From a checkpoint of a small transformer trained on Wikipedia.
Size: width 96, 3 heads of 32, vocabulary 5288.
Architecture: LayerNorm before each block, learned positions, biases.
Each number is 50 + 12 x the weight over its row's rms, rounded and kept within 0 to 99. Layers, rows and columns count from 0. The size before them is the row's rms in percent of the matrix's.

# up: layer 15 MLP up, 384x96, rms 0.478, rows 18-86, columns 0-47
# down: layer 15 MLP down (transposed), 384x96, rms 0.503, rows 18-86, columns 0-47
up18 110:66 40 43 62 61 50 47 60 48 53 60 51 46 59 32 44 63 51 66 40 55 66 61 32 49 53 62 54 52 29 60 48 41 57 58 61 49 72 43 44 63 45 45 52 71 35 67 28
down18 107:46 63 58 74 52 38 64 43 49 55 52 54 59 32 43 48 49 16 71 57 33 42 40 51 48 45 50 46 37 61 56 47 37 58 67 36 26 73 86 57 54 60 39 30 48 32 57 49
up19 099:57 57 36 27 59 43 51 48 45 64 60 65 53 28 44 55 33 60 62 63 35 61 83 87 53 53 60 52 52 42 67 46 54 48 39 38 31 60 49 47 39 40 55 47 54 62 34 61
down19 104:62 50 36 61 41 49 36 46 62 71 75 60 48 61 44 51 48 42 55 53 39 66 54 61 48 44 44 44 42 38 43 39 37 66 43 49 39 42 64 53 37 54 22 39 55 34 25 53
up20 104:59 30 56 56 42 56 61 42 41 45 56 52 43 54 45 64 47 77 43 79 60 51 56 52 66 44 50 39 47 32 55 65 36 33 35 52 36 56 51 59 54 37 70 55 32 59 44 75
down20 116:57 48 37 27 69 51 63 57 42 68 45 57 71 56 70 44 54 58 42 41 41 53 54 49 30 57 53 38 63 38 30 50 39 48 39 36 45 52 62 53 52 49 50 53 44 65 54 44
up21 101:52 73 55 37 57 44 40 62 52 49 55 50 59 80 34 32 49 52 64 44 50 59 61 52 47 50 51 40 55 52 55 50 27 71 55 58 42 54 63 61 63 48 64 34 36 52 60 62
down21 106:32 28 51 58 46 48 32 43 56 51 68 65 53 53 56 40 52 70 54 45 43 42 56 72 54 61 36 56 59 60 69 69 53 44 53 58 41 49 59 55 27 47 53 72 46 24 53 41
up22 094:42 43 45 44 47 55 70 39 54 29 67 47 71 32 79 62 45 58 63 47 75 62 40 44 57 46 42 53 48 42 49 26 48 57 54 61 50 52 53 49 59 60 52 26 56 66 60 53
down22 105:62 52 39 53 65 63 63 37 65 51 61 53 18 45 55 61 47 70 58 55 62 55 37 64 52 41 61 50 61 64 37 47 28 46 50 66 33 22 41 49 48 62 47 57 57 23 57 58
up23 110:69 63 53 59 54 63 62 57 48 63 42 65 76 52 58 50 46 44 60 46 53 59 47 73 48 54 56 51 60 55 63 61 32 37 63 69 62 52 20 36 59 49 46 52 49 40 58 42
down23 093:34 53 53 30 50 37 43 59 68 50 40 63 29 54 49 67 46 51 64 67 67 58 54 47 44 45 53 43 41 51 40 49 68 43 50 46 32 54 83 39 71 28 57 57 37 40 33 64
up24 106:41 41 40 67 43 71 53 56 37 55 53 56 28 50 27 47 44 35 36 42 49 54 36 54 37 51 67 57 40 49 70 41 40 54 41 57 54 39 59 60 64 54 73 19 67 54 60 52
down24 098:60 52 48 39 31 33 64 52 47 71 60 55 31 60 34 55 46 69 47 59 49 58 63 27 41 30 20 58 50 79 45 37 67 38 34 54 24 43 52 61 45 60 56 62 35 43 59 59
up25 098:57 41 48 71 59 39 50 30 31 59 28 55 56 52 49 48 32 48 35 59 43 56 60 66 47 55 59 54 71 76 38 66 45 69 60 62 59 37 48 58 51 24 48 57 54 60 74 22
down25 098:22 61 47 62 39 44 47 47 49 59 59 60 37 49 70 43 36 56 33 64 57 47 60 68 80 67 35 43 59 60 35 26 71 76 42 52 52 56 37 18 57 26 56 73 40 34 45 63
up26 103:57 50 42 31 42 45 41 53 47 51 52 73 30 61 65 43 36 46 61 34 51 27 62 66 64 42 51 45 23 22 37 48 62 55 38 47 50 46 53 44 67 55 52 43 31 48 61 32
down26 105:47 22 36 27 47 45 52 52 61 32 57 52 38 39 35 40 25 35 43 53 58 43 58 33 44 46 52 47 56 47 66 57 59 37 51 75 51 43 49 34 64 54 61 57 44 29 46 38
up27 114:26 53 61 26 62 44 52 55 19 67 66 59 32 41 43 55 56 58 46 51 53 45 72 58 52 45 41 44 43 40 79 50 58 51 34 70 49 51 39 82 64 45 60 46 31 55 22 35
down27 099:48 64 57 35 37 48 44 40 29 54 23 41 63 46 54 55 65 35 52 50 68 57 50 38 51 27 66 43 58 22 53 48 32 75 60 70 48 50 43 52 42 43 38 52 63 63 43 47
up28 081:55 59 61 40 52 51 50 47 38 60 54 66 53 44 38 44 58 45 54 50 24 46 45 51 70 50 41 40 24 64 68 28 76 58 29 34 49 66 60 35 54 49 79 52 56 50 54 42
down28 090:40 43 29 51 53 41 51 36 41 49 57 45 56 61 70 35 52 52 34 48 50 61 40 49 37 77 50 44 56 49 39 43 62 47 62 45 45 51 49 23 54 46 58 35 29 62 35 42
up29 101:33 65 56 45 41 66 52 55 48 39 40 59 53 40 65 43 60 42 61 66 70 54 45 65 52 49 60 51 41 45 33 43 50 42 51 64 38 79 25 43 38 62 64 49 64 52 51 64
down29 103:64 36 48 36 61 49 60 57 61 67 48 59 54 31 49 51 48 55 34 43 47 35 45 54 61 66 24 43 48 35 65 57 21 32 43 52 55 36 52 49 27 52 63 47 26 35 51 31
up30 124:57 46 63 35 51 48 62 59 53 38 63 40 47 40 68 35 51 48 37 48 45 49 45 63 60 42 67 40 59 34 60 45 45 42 51 44 71 50 39 63 70 43 82 45 46 65 46 31
down30 110:55 29 54 56 56 53 39 44 59 52 43 62 48 59 41 57 49 37 66 61 52 57 64 52 25 48 36 58 36 43 59 81 63 62 45 45 55 46 45 66 37 59 25 49 58 54 46 41
up31 119:48 63 42 67 45 72 58 58 47 47 56 53 55 54 51 44 53 51 55 57 56 43 45 68 49 37 44 58 51 65 63 41 68 49 60 43 67 69 54 75 47 58 53 46 45 72 56 42
down31 115:44 73 66 65 52 56 48 36 60 43 56 43 54 43 39 54 46 38 57 56 57 13 65 43 58 37 76 43 47 44 37 54 79 44 42 46 47 62 53 53 51 53 60 44 53 26 47 47
up32 098:60 49 47 41 57 46 62 71 36 46 55 64 84 64 51 54 47 73 45 62 34 69 44 43 40 48 35 44 45 66 64 47 46 59 49 41 64 74 48 48 58 59 58 62 42 57 49 51
down32 106:43 53 47 56 42 64 57 72 41 71 67 57 61 69 37 27 35 47 57 36 39 43 57 50 54 64 38 54 39 70 55 53 51 67 43 53 57 42 30 60 45 61 49 45 42 71 52 51
up33 086:50 43 44 53 62 59 32 63 60 46 63 37 40 41 32 36 51 64 60 54 47 51 28 58 34 53 50 59 45 62 36 42 41 60 41 80 43 48 39 62 59 45 60 41 54 62 62 32
down33 103:57 68 29 39 62 43 51 48 39 43 51 22 59 47 42 48 57 41 94 30 50 51 54 56 50 40 51 50 67 64 51 49 45 55 66 53 53 45 27 48 59 48 45 39 46 62 26 52
up34 102:30 30 47 32 49 37 62 38 52 42 69 57 60 39 74 54 58 38 69 53 60 32 53 52 55 51 54 47 60 43 48 70 43 72 50 53 60 57 49 53 46 59 62 36 42 42 59 28
down34 085:59 46 43 52 37 46 31 49 59 39 38 42 53 82 48 42 40 63 34 60 63 49 65 47 65 57 56 47 43 48 62 53 29 82 77 47 53 42 53 39 62 31 61 71 40 57 38 55
up35 087:43 50 30 47 56 45 44 62 59 55 64 44 56 51 52 50 28 47 64 50 48 44 44 56 77 40 69 42 38 46 49 30 63 43 44 60 53 68 30 31 64 63 47 69 75 37 38 30
down35 088:40 41 66 33 47 44 41 37 27 38 46 41 54 47 67 58 65 45 70 57 30 58 46 20 52 67 51 71 63 44 37 72 42 52 17 36 39 56 62 41 58 49 35 51 59 61 71 46
up36 088:49 39 62 83 52 59 41 70 71 44 24 45 47 52 40 66 87 58 44 43 29 52 49 62 46 63 47 46 46 34 53 53 47 40 41 39 63 46 59 60 63 55 55 30 35 51 44 56
down36 085:42 55 47 52 58 43 70 24 28 63 41 71 60 56 41 58 41 54 61 40 66 56 38 25 61 47 47 55 47 44 34 57 48 45 41 60 60 60 38 63 50 35 66 56 56 63 60 38
up37 112:34 37 60 48 67 58 49 69 52 57 38 47 64 27 35 43 46 38 50 51 33 53 53 62 32 46 47 47 55 47 53 66 34 55 40 79 59 53 42 28 48 48 65 53 44 62 81 58
down37 118:47 60 58 44 39 55 35 50 50 46 58 59 39 57 56 64 37 49 26 72 56 56 62 53 38 24 39 54 64 37 68 67 48 25 82 66 41 52 57 59 45 65 34 47 39 33 34 75
up38 108:59 41 67 56 51 51 50 70 52 55 59 50 53 41 51 36 49 39 52 38 44 56 58 57 43 62 56 43 27 57 38 40 48 38 59 54 46 41 48 46 56 42 75 40 62 82 63 61
down38 109:60 34 34 67 49 72 42 40 36 37 55 45 46 64 36 46 42 59 62 76 70 50 49 65 46 40 47 46 28 31 55 50 54 67 33 43 57 60 49 40 36 50 49 56 44 61 28 46
up39 105:64 48 29 76 50 36 47 37 62 47 48 67 59 37 53 58 60 54 48 80 52 47 35 36 58 54 71 57 48 61 41 39 55 38 60 55 48 49 32 73 68 40 26 40 36 64 18 58
down39 092:61 45 70 42 38 69 57 62 58 33 51 23 50 47 55 37 33 42 67 59 54 61 50 41 31 48 57 49 59 58 55 44 22 53 59 51 45 58 66 59 46 65 45 76 46 62 37 61
up40 100:58 47 37 63 53 40 37 59 36 45 35 43 48 56 44 42 68 49 46 71 23 28 31 51 56 33 51 49 63 56 47 45 46 54 71 55 57 40 33 64 63 53 50 51 56 49 42 50
down40 098:48 58 56 30 59 55 52 69 66 67 49 56 61 68 36 44 42 49 91 46 37 51 45 67 49 56 39 58 47 43 54 38 36 68 27 41 31 46 45 29 51 47 61 34 31 30 72 63
up41 096:53 45 51 48 56 60 28 52 63 46 34 54 58 62 55 68 43 58 41 51 77 41 57 53 51 40 47 63 56 51 41 43 50 42 53 41 44 41 33 68 36 59 44 35 66 45 41 28
down41 091:61 49 48 45 55 56 63 55 25 57 65 47 58 60 45 45 63 26 63 52 45 44 34 35 53 74 51 58 48 47 46 61 38 49 39 48 47 67 64 36 63 41 42 51 30 61 45 50
up42 084:49 49 43 75 46 37 60 52 48 50 37 37 42 58 69 57 38 52 78 38 37 56 47 34 58 33 47 53 59 32 48 54 63 41 50 66 43 55 44 56 37 42 46 62 59 58 39 60
down42 077:66 51 63 56 35 45 53 51 54 59 68 50 64 50 52 64 36 53 76 55 58 52 49 73 49 68 50 68 32 56 52 59 62 43 36 56 39 45 48 37 44 59 53 66 40 77 68 52
up43 104:71 37 40 54 52 49 53 54 52 61 49 50 49 74 45 60 37 50 51 49 52 61 46 44 54 31 29 35 56 50 44 52 55 39 53 61 44 49 28 76 42 62 57 21 37 55 72 57
down43 091:44 42 62 53 46 53 41 44 60 55 59 64 45 41 57 43 42 38 52 60 52 55 48 49 40 72 41 78 60 25 32 65 30 29 43 54 65 68 47 38 85 35 46 47 50 65 56 71
up44 101:44 56 47 42 67 50 56 60 67 33 45 46 65 52 58 60 50 48 57 50 52 49 48 68 50 50 54 38 52 38 63 32 55 36 42 48 41 60 34 36 47 38 48 52 67 74 35 49
down44 102:67 64 55 49 53 31 55 31 60 44 40 66 67 47 46 37 50 48 84 57 46 33 54 64 50 54 25 59 47 53 52 46 59 54 54 52 53 62 43 48 34 41 34 51 33 41 53 40
up45 101:66 55 47 61 51 41 54 36 51 40 89 39 53 63 37 35 51 47 57 52 27 55 65 46 82 47 59 56 43 55 53 59 52 41 60 59 38 38 30 45 56 67 68 58 50 52 46 27
down45 090:60 32 59 50 71 40 55 18 42 35 36 50 30 26 29 60 63 29 37 55 44 60 69 45 63 45 51 42 36 44 55 52 51 41 64 60 53 43 29 56 49 50 36 58 52 52 48 45
up46 108:82 37 44 48 45 36 64 40 48 44 64 63 80 67 56 46 48 64 56 42 48 36 85 42 74 62 45 42 39 58 63 69 64 32 56 60 46 63 66 49 46 66 56 43 28 58 39 51
down46 113:65 58 55 72 57 64 49 44 50 53 27 49 50 52 38 42 56 37 71 74 67 59 49 59 35 60 43 57 43 35 52 47 47 69 59 19 32 54 54 46 42 67 58 49 49 78 54 34
up47 093:63 36 52 58 31 50 44 37 53 68 51 35 44 61 45 39 63 51 24 37 52 60 62 52 36 36 58 18 40 57 60 50 59 63 71 63 40 43 47 52 51 46 55 48 60 43 71 42
down47 090:32 58 56 40 32 34 63 36 49 51 43 39 36 50 52 36 17 67 44 71 26 30 53 37 61 45 49 43 62 48 53 57 28 49 52 54 43 40 60 74 40 79 47 31 52 34 60 53
up48 101:48 57 37 41 42 62 67 47 30 69 45 48 52 62 45 54 44 51 66 27 82 55 59 55 51 58 48 46 48 36 74 66 46 47 43 49 50 52 70 48 48 51 37 66 54 44 36 43
down48 102:71 57 49 42 50 43 41 47 53 57 36 44 56 62 45 52 58 61 44 31 33 55 62 63 47 60 54 52 60 36 41 53 39 57 49 59 61 49 50 73 61 36 54 70 45 78 45 31
up49 099:63 47 45 43 58 61 63 53 28 58 62 56 43 70 23 45 54 53 59 47 47 50 68 36 66 42 35 47 44 31 37 54 66 53 43 55 53 64 50 33 47 61 44 55 63 50 55 54
down49 101:43 56 46 61 53 47 32 34 64 52 69 32 64 47 46 46 46 46 51 54 76 66 29 47 48 72 62 54 55 34 51 46 66 59 62 44 45 37 64 52 44 60 45 46 46 21 50 67
up50 088:64 49 58 47 54 46 48 52 38 56 63 36 31 54 69 55 43 60 39 52 47 77 40 67 53 46 47 50 38 49 76 50 59 47 49 48 45 78 31 68 34 54 54 51 44 47 51 46
down50 099:27 52 57 32 64 79 71 44 58 80 54 65 63 50 37 65 65 40 66 49 56 61 47 37 44 38 66 57 38 59 39 47 60 71 48 43 52 45 46 50 81 59 63 50 54 29 56 54
up51 095:49 55 56 48 43 31 55 43 59 48 50 49 28 57 48 45 50 75 53 59 30 48 69 62 58 44 59 37 73 25 60 36 59 46 48 42 45 41 57 45 56 48 61 48 77 66 70 55
down51 092:49 59 40 50 50 46 54 50 38 40 44 54 37 46 42 45 63 45 51 52 34 55 50 34 72 46 41 46 76 61 33 39 70 69 47 75 80 48 54 56 53 47 39 74 82 56 49 47
up52 104:48 53 55 13 40 44 51 65 46 56 46 61 39 32 39 65 58 47 36 58 56 50 70 47 53 61 48 43 26 46 44 59 29 42 78 60 58 52 47 44 71 56 74 43 57 61 24 55
down52 102:52 35 50 57 62 39 52 56 64 45 43 94 53 63 32 32 57 55 50 82 49 33 50 34 69 65 49 76 49 48 30 40 42 57 49 57 45 38 33 60 20 53 66 46 51 43 56 68
up53 105:68 71 37 46 48 56 64 41 53 24 51 43 56 37 78 44 43 41 62 64 57 63 44 52 45 60 44 47 35 60 52 60 75 52 65 49 50 50 40 55 53 43 60 41 59 51 33 46
down53 095:39 43 51 42 60 27 69 50 40 41 45 66 65 37 39 42 54 43 53 28 60 51 55 61 49 50 40 52 63 33 44 57 44 56 41 33 70 38 35 41 62 56 32 51 50 47 57 52
up54 098:46 42 71 41 48 64 51 44 56 59 57 44 55 49 72 41 51 53 68 28 27 41 36 24 48 53 40 30 36 68 59 67 49 44 49 53 38 53 56 33 51 67 46 51 41 49 23 31
down54 106:46 56 53 52 46 45 63 58 64 38 40 41 35 65 59 70 61 48 67 34 49 56 50 51 57 43 62 48 30 49 59 40 56 46 55 54 48 62 40 73 49 56 66 68 29 40 42 66
up55 098:49 36 62 50 44 38 37 67 54 67 51 66 38 35 44 40 38 52 33 43 49 44 31 41 42 25 70 40 55 31 67 56 60 62 34 61 56 71 33 61 59 43 54 67 44 55 42 40
down55 106:51 73 69 54 59 36 38 34 58 36 53 73 42 45 44 47 52 34 44 48 47 43 45 58 28 34 51 43 66 56 29 46 38 43 53 58 52 74 50 81 28 46 45 56 26 46 38 45
up56 095:59 49 51 34 45 53 46 66 52 28 65 51 71 37 40 53 40 36 55 49 53 45 43 46 31 30 69 52 59 41 48 56 60 73 49 39 45 68 60 51 44 42 29 58 54 57 58 58
down56 106:38 71 61 57 54 41 55 43 56 32 18 53 45 58 59 46 42 37 42 95 52 61 40 54 44 43 38 64 53 63 57 45 39 61 64 53 42 71 38 63 68 52 47 51 50 67 54 66
up57 099:31 67 43 43 39 63 50 53 65 58 42 71 64 43 60 59 44 64 46 41 37 52 77 53 43 55 74 34 45 38 48 47 59 58 61 69 54 75 61 74 41 58 60 49 59 47 57 42
down57 087:53 45 56 46 46 50 55 86 51 48 57 36 54 42 68 38 51 55 45 52 38 47 36 47 63 52 47 62 71 31 63 21 38 36 61 49 53 46 55 56 57 54 58 44 23 48 57 46
up58 118:52 46 77 23 50 68 34 63 61 37 47 56 54 68 50 50 66 36 39 62 52 30 43 50 68 47 54 45 42 39 41 51 37 57 50 66 37 65 27 51 61 45 52 40 47 57 47 39
down58 117:62 52 54 42 54 46 68 68 46 49 44 38 36 48 39 57 42 47 51 55 41 41 50 38 44 44 58 57 41 51 37 45 32 62 30 40 60 43 63 53 49 49 66 25 38 11 74 52
up59 100:48 14 45 61 51 29 36 46 46 41 49 34 63 36 54 60 52 60 59 48 64 62 62 52 55 47 38 47 54 18 49 48 61 41 67 39 43 53 31 45 73 39 66 48 46 49 56 45
down59 096:53 71 43 70 38 57 47 68 50 69 45 42 71 56 39 37 33 83 41 46 41 49 62 59 42 45 39 61 28 60 40 71 57 38 50 65 24 56 52 51 34 41 55 66 54 41 49 58
up60 088:47 50 42 36 66 22 53 37 46 64 57 53 62 59 70 54 43 54 41 67 40 33 48 48 52 45 61 44 46 59 41 49 53 66 34 17 55 61 57 51 55 56 71 65 62 37 48 62
down60 079:48 69 44 48 66 49 69 31 49 50 67 58 30 42 63 65 39 35 28 65 50 44 45 58 66 59 63 50 63 73 41 50 44 59 56 47 56 63 76 75 37 36 40 41 48 24 42 65
up61 091:62 48 54 49 46 43 41 53 45 54 71 39 48 40 43 57 54 53 42 58 51 31 43 48 55 68 57 46 38 62 41 37 51 41 63 47 56 54 60 58 56 56 38 41 31 72 50 34
down61 095:52 33 53 47 56 59 44 51 54 51 31 26 53 48 77 42 56 40 44 48 55 40 52 49 63 50 50 52 31 44 46 35 57 83 52 44 58 67 33 53 51 37 69 37 57 51 67 47
up62 096:45 40 46 49 54 51 30 46 38 49 52 41 52 52 79 53 61 83 71 35 70 37 52 61 42 54 59 51 38 37 57 48 44 46 22 53 40 45 49 34 45 54 47 65 38 56 62 48
down62 114:55 60 37 76 72 46 63 65 39 59 57 49 54 43 50 21 39 39 43 41 62 49 42 61 35 57 66 50 38 36 41 41 47 57 34 54 59 78 54 47 47 60 24 51 47 56 53 31
up63 105:49 64 45 21 42 34 47 41 54 54 47 48 38 28 23 59 53 43 46 33 78 61 45 39 37 80 48 53 54 60 43 55 77 52 51 68 51 60 54 32 62 42 35 52 59 72 54 40
down63 104:43 56 62 40 34 36 43 60 59 56 40 38 49 13 28 35 47 72 41 49 78 63 40 36 39 80 43 67 58 63 45 70 46 68 62 53 63 51 65 46 53 46 42 41 44 37 52 39
up64 103:45 46 52 69 60 44 54 59 40 47 53 75 39 69 43 42 77 67 56 58 64 53 48 33 58 59 60 55 42 49 53 59 49 54 42 53 57 70 50 69 52 63 74 49 53 58 50 34
down64 101:28 49 35 44 61 50 68 39 47 48 68 61 42 49 68 53 49 44 58 55 63 45 68 32 49 44 38 43 50 81 44 70 39 63 36 49 47 45 62 60 38 52 52 49 53 30 70 57
up65 089:58 80 66 30 54 43 46 64 56 55 45 57 54 48 75 46 29 40 40 60 60 51 51 63 47 46 50 43 35 53 53 59 58 44 46 37 70 54 23 68 39 44 30 67 54 54 46 42
down65 095:48 73 47 60 52 75 50 56 47 55 43 39 66 41 35 66 46 37 53 43 34 46 51 58 46 52 46 16 35 53 45 50 54 44 70 32 55 34 40 59 42 52 59 74 59 28 47 40
up66 101:60 35 63 60 72 50 58 56 41 46 54 56 58 42 64 38 58 70 62 58 50 54 53 44 73 55 56 49 47 57 30 54 47 24 48 30 21 30 54 48 49 67 60 54 68 60 49 56
down66 096:56 49 29 38 47 47 38 38 65 46 55 26 22 61 28 41 57 31 35 34 51 49 55 63 23 43 53 53 71 50 40 52 32 57 47 63 52 52 59 51 58 65 50 52 27 55 62 40
up67 106:59 44 40 49 25 82 60 51 59 45 49 51 28 44 64 46 58 55 58 63 54 41 38 55 33 61 62 46 54 43 63 44 58 58 48 21 47 58 63 48 67 78 53 57 75 58 49 51
down67 093:48 49 62 44 42 36 27 46 74 63 67 68 53 66 74 51 38 49 47 33 44 47 42 53 56 63 55 54 39 61 53 37 55 59 34 56 33 47 46 63 69 63 54 59 33 48 42 49
up68 111:50 32 56 41 74 52 46 35 44 44 45 53 54 37 58 64 48 58 57 23 49 78 52 47 49 38 66 53 44 37 70 53 54 43 52 38 50 55 27 72 53 62 59 62 42 28 33 70
down68 111:48 54 59 58 45 30 40 37 47 41 61 48 38 37 30 47 50 58 35 54 64 43 70 32 79 42 60 55 41 77 54 36 64 61 57 60 56 60 64 58 75 44 44 58 37 56 36 65
up69 088:36 65 60 50 51 55 50 49 63 56 52 57 62 53 24 55 77 48 51 60 23 58 71 58 48 27 38 59 52 60 56 58 50 25 61 55 39 24 43 52 38 49 57 60 59 49 43 47
down69 090:44 47 42 42 39 34 40 71 51 34 51 52 38 48 60 58 70 49 55 54 62 51 46 55 72 63 64 59 64 49 44 49 39 67 36 60 39 63 56 64 68 40 45 46 57 42 69 31
up70 112:64 49 67 57 53 71 33 35 40 52 25 34 34 32 55 62 56 56 55 64 68 71 39 56 53 53 51 59 27 42 47 57 41 29 39 46 35 63 40 56 50 50 37 52 57 37 33 64
down70 110:59 54 27 63 65 32 34 62 41 52 67 53 73 45 52 30 50 35 39 51 27 53 55 64 59 49 56 24 49 64 56 64 68 28 54 62 67 60 41 56 46 64 58 41 53 48 56 55
up71 091:69 58 45 54 62 48 40 65 51 57 64 57 58 50 73 25 54 50 61 31 34 52 69 45 44 44 49 54 57 50 41 55 30 64 57 57 31 43 62 48 66 76 32 36 36 44 37 57
down71 094:40 54 47 60 70 49 49 54 36 37 33 24 64 60 62 41 66 62 73 50 65 60 47 44 59 48 64 40 53 30 59 55 59 51 71 42 57 23 48 40 27 70 36 53 50 30 52 34
up72 095:45 49 37 57 55 37 40 57 47 40 37 59 75 71 62 44 72 43 51 58 63 44 62 49 45 52 57 30 54 53 52 66 33 50 40 56 42 59 53 42 53 20 57 38 22 54 51 50
down72 083:39 44 46 72 19 55 31 53 66 47 54 35 42 65 70 64 56 58 50 52 55 60 53 37 68 54 55 45 16 67 60 39 49 60 44 46 47 38 53 71 59 59 64 48 57 33 42 34
up73 106:58 55 53 49 42 48 64 60 48 38 22 33 52 40 47 81 48 61 36 39 44 45 51 76 67 45 29 62 50 53 82 47 52 54 70 55 57 74 54 62 61 72 59 38 61 45 46 51
down73 114:49 52 67 35 80 38 34 57 30 35 53 47 59 53 59 77 52 55 53 47 21 50 52 51 45 58 40 47 61 58 61 28 54 29 53 53 68 52 37 59 68 68 39 53 36 67 29 61
up74 106:67 25 71 50 58 41 59 63 46 49 52 64 50 62 40 41 62 58 69 47 49 62 62 47 57 71 56 67 14 51 81 25 38 53 58 66 70 58 27 40 58 50 60 33 65 36 49 50
down74 109:66 40 38 53 49 43 57 42 70 85 48 76 69 39 46 65 48 55 50 37 47 64 56 56 58 42 53 45 44 31 44 55 62 44 67 64 70 67 25 37 63 66 38 42 73 42 44 45
up75 095:56 39 42 35 51 62 43 49 47 69 43 64 30 56 37 33 44 55 52 36 29 40 72 82 52 44 41 43 33 24 48 58 73 45 62 43 45 47 61 45 45 38 58 39 49 60 72 47
down75 095:58 50 48 35 63 34 61 73 58 46 47 74 34 47 41 47 42 41 41 43 61 54 41 66 58 47 53 50 11 42 34 42 60 26 44 39 51 48 37 11 61 51 56 60 75 36 46 34
up76 102:44 31 45 56 38 64 43 65 21 39 52 36 71 72 48 44 67 57 48 36 21 62 47 25 57 50 37 49 44 54 61 51 51 58 73 44 29 66 42 52 74 53 60 33 56 39 54 46
down76 120:22 47 61 46 59 64 23 43 40 45 54 56 54 37 36 48 52 43 28 49 54 59 61 54 50 72 56 26 55 77 44 55 55 58 77 61 24 44 50 36 66 32 46 55 33 25 49 28
up77 106:49 50 64 53 54 52 43 50 35 49 49 49 44 55 35 46 39 70 26 51 47 49 66 37 38 45 42 68 46 37 27 30 39 51 33 72 59 44 42 47 54 48 51 31 45 69 57 67
down77 111:53 63 62 46 52 33 57 47 46 64 35 60 42 49 46 47 66 51 53 55 53 73 60 57 43 55 51 46 57 57 48 41 51 52 54 45 36 43 19 38 32 44 65 35 37 44 46 23
up78 099:55 46 45 42 39 53 52 55 30 33 72 81 61 52 43 68 51 37 44 47 47 57 62 48 68 54 68 13 32 37 61 28 65 56 51 60 76 43 37 47 58 59 55 45 34 49 55 45
down78 096:47 49 37 29 13 58 57 31 42 65 65 53 56 63 59 47 37 53 48 57 54 45 58 42 37 50 50 49 41 47 40 54 44 79 57 81 70 34 65 41 46 38 42 78 47 40 53 55
up79 099:70 49 42 53 68 44 49 59 70 47 48 58 70 69 50 52 35 62 55 46 37 64 58 61 40 26 34 39 35 42 54 42 67 47 73 49 50 30 47 33 59 46 51 62 32 54 43 47
down79 108:51 76 21 69 76 35 59 52 42 73 51 42 62 46 50 42 63 66 44 52 24 56 53 61 61 27 41 47 66 56 43 52 47 42 54 60 56 43 52 51 56 63 43 31 52 55 65 39
up80 107:66 58 62 43 57 47 57 51 70 35 50 25 56 50 52 47 65 60 15 65 60 38 46 46 33 38 42 49 40 38 72 43 54 42 56 50 42 55 50 37 47 44 86 28 54 60 44 70
down80 097:55 63 57 40 57 46 14 44 48 53 24 40 55 33 36 34 63 33 23 46 56 64 42 50 44 52 38 53 45 50 46 57 50 81 57 53 58 38 53 44 55 57 39 63 56 69 38 41
up81 095:48 34 53 55 50 20 45 51 52 39 49 42 43 55 56 57 51 43 55 41 49 52 61 39 43 52 63 62 36 54 63 55 64 25 63 22 38 52 36 57 56 54 46 45 66 36 50 48
down81 093:56 47 56 47 40 49 67 36 59 70 40 49 53 47 38 36 31 60 33 52 54 36 44 64 42 29 25 73 41 38 36 36 68 54 50 54 58 36 64 49 56 41 44 65 64 67 54 43
up82 089:49 57 64 56 41 60 64 54 34 43 47 48 57 55 34 55 43 40 56 57 54 63 34 53 66 45 54 32 42 31 35 52 40 34 80 44 35 26 34 44 51 66 39 54 32 60 32 52
down82 097:48 44 42 48 38 26 72 34 46 59 47 37 64 53 56 47 57 47 61 40 57 57 44 49 58 49 42 56 39 35 52 60 45 55 47 60 45 44 32 77 51 38 38 60 51 60 36 46
up83 092:48 63 69 60 63 70 74 52 44 39 61 39 59 76 40 89 53 51 43 57 47 33 56 59 59 43 62 58 49 36 41 56 48 49 56 38 40 62 38 40 49 57 45 41 52 38 45 59
down83 079:57 34 60 53 56 36 56 52 54 54 49 61 41 65 59 28 49 56 23 43 66 82 51 50 52 75 15 51 44 69 56 29 41 52 48 62 62 58 52 63 45 33 52 64 55 67 53 37
up84 096:38 65 45 61 50 59 58 36 60 67 27 37 40 45 44 57 61 58 54 33 41 49 62 60 51 55 48 32 71 47 22 63 48 57 48 66 41 49 13 42 59 52 42 48 44 57 58 22
down84 102:49 59 45 57 45 52 69 46 50 65 41 29 61 50 48 73 57 52 50 48 45 54 48 60 34 61 32 60 51 44 40 66 30 53 40 40 37 48 71 49 58 30 32 60 50 75 51 65
up85 105:71 52 68 48 62 67 57 62 57 43 59 46 44 83 30 30 45 36 42 37 52 56 64 49 59 57 56 50 54 53 61 77 51 38 53 58 47 45 54 49 68 58 55 36 51 35 74 32
down85 105:40 61 42 58 38 23 28 55 43 35 27 46 38 49 65 46 53 56 64 49 54 48 49 40 64 55 65 47 51 68 28 39 57 57 53 43 64 52 33 43 31 38 37 63 69 30 32 54
up86 091:56 68 38 54 28 54 46 59 50 34 55 74 57 55 60 54 36 72 60 54 40 32 36 54 39 47 61 61 60 40 50 81 45 51 41 63 47 68 36 39 52 28 54 23 37 49 45 51
down86 098:46 67 58 60 48 51 37 54 44 45 64 42 26 46 49 57 71 54 54 39 60 40 61 42 64 40 58 56 62 39 53 42 55 59 28 30 46 50 47 46 23 63 70 49 62 42 55 51